Each number is 128 + 24 x the weight over its row's rms, rounded and kept within 0 to 255. Layers, rows and columns count from 0. Numbers have three digits each. The size before them is the row's rms in percent of the matrix's.

# layer 2 attention key, 256x256, rms 0.098, rows 218-255, columns 0-127
048:163181090159085088098159255117150050130155156141116124127125108160124118113182098146092157139125113129171096158105106133162142146112149138134148159165105126159135134133140130127122117118137152133149116080127097104101112149131104143107105111117117132118127115145119120123133112132122118125100126127126134120144137134132141120146130133120116107099169129153166101124139140094102157098126
061:125081169087190118111114004115128150161133125115116117142122095115111129131118123141126128126143136169089105120128158130087155122124106128159101096108133138123150113114154118095093126097113128108122133125137112088135112160111143054171114089109136137119098115107136111118129138146150135105089170115141155133126145097134095149176147130129139132149105092151138094127118153148083095142137
051:119075176087141117082123101115150100096168118126127102147130171098098115083162118109123138106116179095082137117134131143085160152146119171154117177110113129095111095184100130105157151109140121121139178130101129163127132163103126098151142102143115154081140141148156144135091147106142111125112104163133126143106128134197147141132131159106115132154158091116133152144126125127110134151125
061:107146077133148095125113127151129133089125148140125117127168104129120143138096102110160119162123132156161101117136108158097109151143104128136124109155153141168139166115105108192157163158128133114129132130160136074137082145126165150136070156098140162164126138120121116135114134122133174130099140133090103132160141149147090121140086118148134129139099146163091098107157148133126120164118
065:138158098043080170146126212121136129131160177163114122129121134197122122111141106131090097111123133133120081150149098131115136178153128154160138126095132094138117096138075126133138108141142140123117128151108181119098110157092108134126139135142110145150136095099138118154126122133159111112115114139155136125086117126171147145106125169135175115128151103127140139163152105098110160084120
074:147163144145055096103126155116144106103155153113114126148123115141105116139147115103096125122126160130093166144110085130116108162179099108169110122145161129168105183100168137129149108116138131135155128116123118118121127177102095098153091134104169157111122068121141120135111133119151170130110166112087090163148112091139124131114171135124087141117137146115124108169125141105117119120173
146:144165161081087158153103145116138142107100143106143115103170150165125115141124123084119087127144155138083088140114129144163134160135120167071145147089124107135119151141104153166151139134133141119149151128170149110092155128092123128118121146114102143099132080138188114175114136081103095137156119137145071134139122153118149152146112147173112132117116124139128100094175145111142153139109
132:125136124098139121122145137133122090117107101156134102177108111088118082201126086163147163131106136144108131135109174157151147127108145129121137151172151182085152108118143139147155118115134118131120143150108136139129124131120107136128121090127129102096119116083104125141104131104140121094132135101108191149089112104218105123064125122099116152099106125138147120118144144108133136121110
133:122084117119117127128131148115121144121121197135116123119153170133127139139109125188118130162166116164131125117110137116115142160131081124129127145091134087141096084140125176122108092140132108136112093100109137156066107134163086148074117135168115128124135112084122100126110115195089099176137132081140143109134165146098121164146145167112130153106119095129178113154128130135120137097113
134:122117149134122125118103117133123132123171156088147122112127094128095162130118097169123123143103100109124162124156068125104127131125104134145088087141147111127149121110113155161129106114127089119131092163163183141157103124091097127182088140132132137123113095094102123168115120159104082127115099133103159139156099155152113127119127089167141149068142124127090057137148135120162120160150
149:145145153083097168150109123100134160118107173134141101151114144158128107165082101110124142133123150123155136154147097080142144125125151137143130121117125120129123140173118124109098144151142144110091164138140138153120114123160150146128137153112132121103127109124154153122108137162126165120151148107129090126113118144147155109114148163146110137090148145122111127149151119131164137121097
130:133150117090102140136139117118134110105082163119170128133085139153158094076141132139125136095144112095173172138101091144153141102112148128144142148154152102134117129113101117168127129105130149080135112111137161090093128148127145162143147192116080143125132100118071095134133136150099122065115125113153131120125115166135126101121152160121123136193152081121123099141129106161108160122112
132:127125135130131095122143124130127109151118114149125153114081130153150109092074062149152086189122130145157136133101132096155122110166133154116099121152140149128141112152157100103110155143124094155166149139108094130108133128191122107117114152113111151092097117135138132110112130129123143173138151131112176152125123162134135138135133108149122095150138114102119113092120128138128127135071
128:121127164117100129135119123122131120147110143118186154106108117148150119124156091096112137122112165134160149138107158088100125149104131095110095147108174143151104164128114161141151142111132122179139130151143097122151092131161160108100133164130135138144111120131138083196148149066120111143127131087138110148094120141127139084081105119195067115129178156124141121120129169121152141128089
130:123134148132105142135118128126135126124141109153127095178131105154089109110176123098126163165139155141131121137147157102122154101157111115159127129131112151164158136146147136123121137113134111081109119125128128114168121138145091085108130151089088143137186128100129125080119140125150088125132124168167160119146145113098141171115124150126074093124118112149133090146133148119123140110140
131:128125116120111117132124139136140117144159079087152113120127148149102146143126102145153102149112105092165115127123080148140123096142137173129108123083133153195121103152108127138099130124126150188145144133116119133123097134107152123099149122135122131133080128108123126129130160087130148153108117092140098045093149148114155174115114088161132127144105125158152106149125125118153164121127
137:120148117130130126130136123132132125136126151146149127124139107133126107130148100117132158146123125119103132128090112150137136121134112144141138093148126098071140066125148141118138117085126188126129166130083138071126109121112175128149132160175142142143106129140122121150110108118109175150134116182132141140172118127100133135122095101106088155148113147142122166079130127152102153155121
126:126145117124131135125133141118124119067115127127112119151179152131140117094105150180122113137117114145151141129154161158103077110154106119155124142150077091181094102098125088154135133165129113139123143120154120114118116141164137134121121113078134176117146123141138144150106132156166144140136112101104101141151132163158146093127083115159096153129166157120107148111108159086093157131120
131:126138139108117138130117142137121107123135134078145119126113133139116135148134085130119102091149121143152113142107092124137142113136145133168182135144165137132158121141117111163122132153127096111150105144156141146151135148105170131106142120163102134095101120154158149121108111130137139105139112165127118131090113123090136142091126088119179091139095102120117150152114112139122127128165
133:128140132116122139139137128135134122090136122111152148108125138131131077113126126131119125088099146125143144128151097125128124116133155115103122172146090100152101151131172103075116104136125069132119115118121122169142142106106107130140137116091121070143099098131155129122144153138166125150138063113093191184130094132134136118153094174091099140108135170140141101126101118167131146086127
130:138121117139134127118130119137127133131111158123125101141161115138127128115173125113130119113101145142097171142113148109130108119153126115127112081155153121142083096130136124151116116167130124100124106111121102172100079161105168158162105080137132091125116073105149131122126130101095148134118147141120123148123152095138097151204137162108111142154151126158120134146141150171111142146176
132:127128139123117122121109129130129106142146126157124140127117139123098132053130095163098131128109112142112190117172172086134129101110157136105138123116156134108114118125109109107142114104130121142134152116126135131131157118174131139100125103096111130146171143188097123143137122117073149134124146143099126121093110107111117085162161097133150145116178127142093138108134108075127146157140
132:139136101126136121132149122134146114115093178153093127145146056153125141141124137129118148158130140140108108116108147171124132109150137126131086141102158143118080148123147093101123119131127124154155096134115145132144112142106054101132158155127091141084061144096090093113118142130123145129125130140084153124114133119152139177099205123149124160081143143132133182098108143117150097082147
132:131122125105113121139141147122117138171174136113096133117158100127140095111163133093107143144093142114141171148138142142141138134103146108111171109166107060150129141171143155110131114133126152123121076121148122104123083120114104092188123094129135105127131106117161093122139114090156103150113110144159111104133105109074113135159106161093116143125092076126115153116103145125110127090169
132:141141136142116123134104137133133134123149099157125131126160111150125111116135078129139112116144108128095144111081078126140127123127116136127099136099112109160172156118130119102166112122127149142152137120159122141111129105212160146141123099118096092146131127107120107137127131099173091122145119172150134135132136148132104154148119050063085158150145143118117154143139090095144116110127
128:119109120136130141132145125138122126104193146127107108111108093155142133104129082104156134089119139108126145118130130127077129117120144160134079181128129148148129099102105155180152121126125135147141133105132121086135159124131104143126116148095089119127099115115133147088138107123105110189139099148140090162122191097136075118160075145095151178140141152107154126135138120132109137088132
137:140151141108098144148111144117134150077176164119090128129094114146111124134117116141096172110106137142135160140174118135165145133104165138128103126137127116124116137127172155101104111134134146149107159124120148107126129116140095150123136160111101147099128097161128101163100125139116133114135125162112125065168154115137129171111189107151095101144131115111125140141152185180120147144087
136:120128129133120122121116106144130141103136084095114144140084091158107133110148120156148159122146135133076138118178122106113144139092148109127096131130109094110185129172136155097114166141132110129159131147113123137114131079135174137160157132154106156159124115152121164132126140090147111131121076142108119150112150122207130165107091176199107145161158069143143127113111149085112144148088
131:130140128137130120131148151137137101149132104128131148120118092101126131108098104148128136151117125141094132113112168158162131157144081138139150119151162086175123099148131117075117115114126090147109083116156138157154132168128153153163116123132138170132156072144157143080124134106124122139096140118095116128110148122149135152073148131111151180144120142131134171114107125133125141109182
135:130095112138128137115144132113115133130137123143164126112113119163149151071118109151094072142118163145087117146149135138119144163105095156153132098118124143154078112174101136097100062111130145107087148136112133142157150118094137121097151135094118125099106176091115134122122110083192105100111136126139165127101150173139125103106132113112151108139124121142142107078176135105144137157130
134:123099096124134119138128127135136106109077123120152142127131097085116154109127132111129131067094131150115099125112119112135133133130123126144128093137111126158146134194160125132115133106128109070168125115177153132122076129137084081134119159115139168123097154145142145171130095097101120163113154168122145117100096119138151099157155145137150134141152154122128161176119101128148146118074
138:103137114135137133126143141129125137115161161107149113118097094138137127135154146153112132153101140107138095125100100133172094108061127141115179154110142121119127105138169104112113126105129104083140116129140124090122126125151140157102098105071137114170124142099095094146144114093132101123112119129085120132124114128112107166119113143146116128092076118127123111106135141084116090149096
134:124126110126134127121134128132138120161150074131104106144134113117145111123128143140151129147147121151108147114137121171136093102150176119147150113130122136110080113139128115122089138142129127146157114145155113107103173129129150128115118138089130130102115162132149117135149139140131115127137159124163118153120129139085150151116164097104086107151174149123167093128141156141132124184139
137:141115148112133135120125134129128120113151128177112123135179172113170147113159097099132137130132149168139090132123108105137157174083160128106137150110111107093092108111138151120136193093130108130108129124137103177132135164186095126176142138145068127124152124157121159108131106080167156116146149146101126117150156125175098176147157134163147153095113119125116089162108130153161106166130
133:128110124106145123115133111129130111151123110163089122115138063134122119140112101094136149121126137117083090132157101160149103148097152139159140103117163116121088103123115130139137078196126103089133145124144095113150124142111139119129133134152140111113167125171031132124138085113078115127148117094094168078104108145140125177138081152174154128149113097132112143148117126141136127119134
132:128117112087132111122137119117125121105158135101088136165143122131133167124139155112135123116083117051131142132062137095160150136122137139114118143134107158117148120122109142112162117142123100138151122100134174233125135127121091078093142104165121078092135132127125157164118122081093068159150103161170129111132145151099147115100115115129187115160166126130106127132128156085112131136128
135:123134140141128123123124124125130136121130139124132116141117123109141162114125124125121139167146146050119118123108180133110117119097123114161122122120132127174078077101144099150133118161129133144157119138169113118113156105149119143092123120143110113109119106122102133135120137101124123092121112105068132178171138110133132122137093120121136094120116151123091154089134116137134140097116
133:124141126139132137126125120131125130173155171077131094120115120120130128130118117144137071064106144135114133135148147167124143160111105119169137137161115169098112085134142118138100108112133113125114126131131105152090150117133135091125162117141155157078135150125112131129134139155120107159138119135114156101094117144131138186131138183164126207167145120095064120144136126103136141098099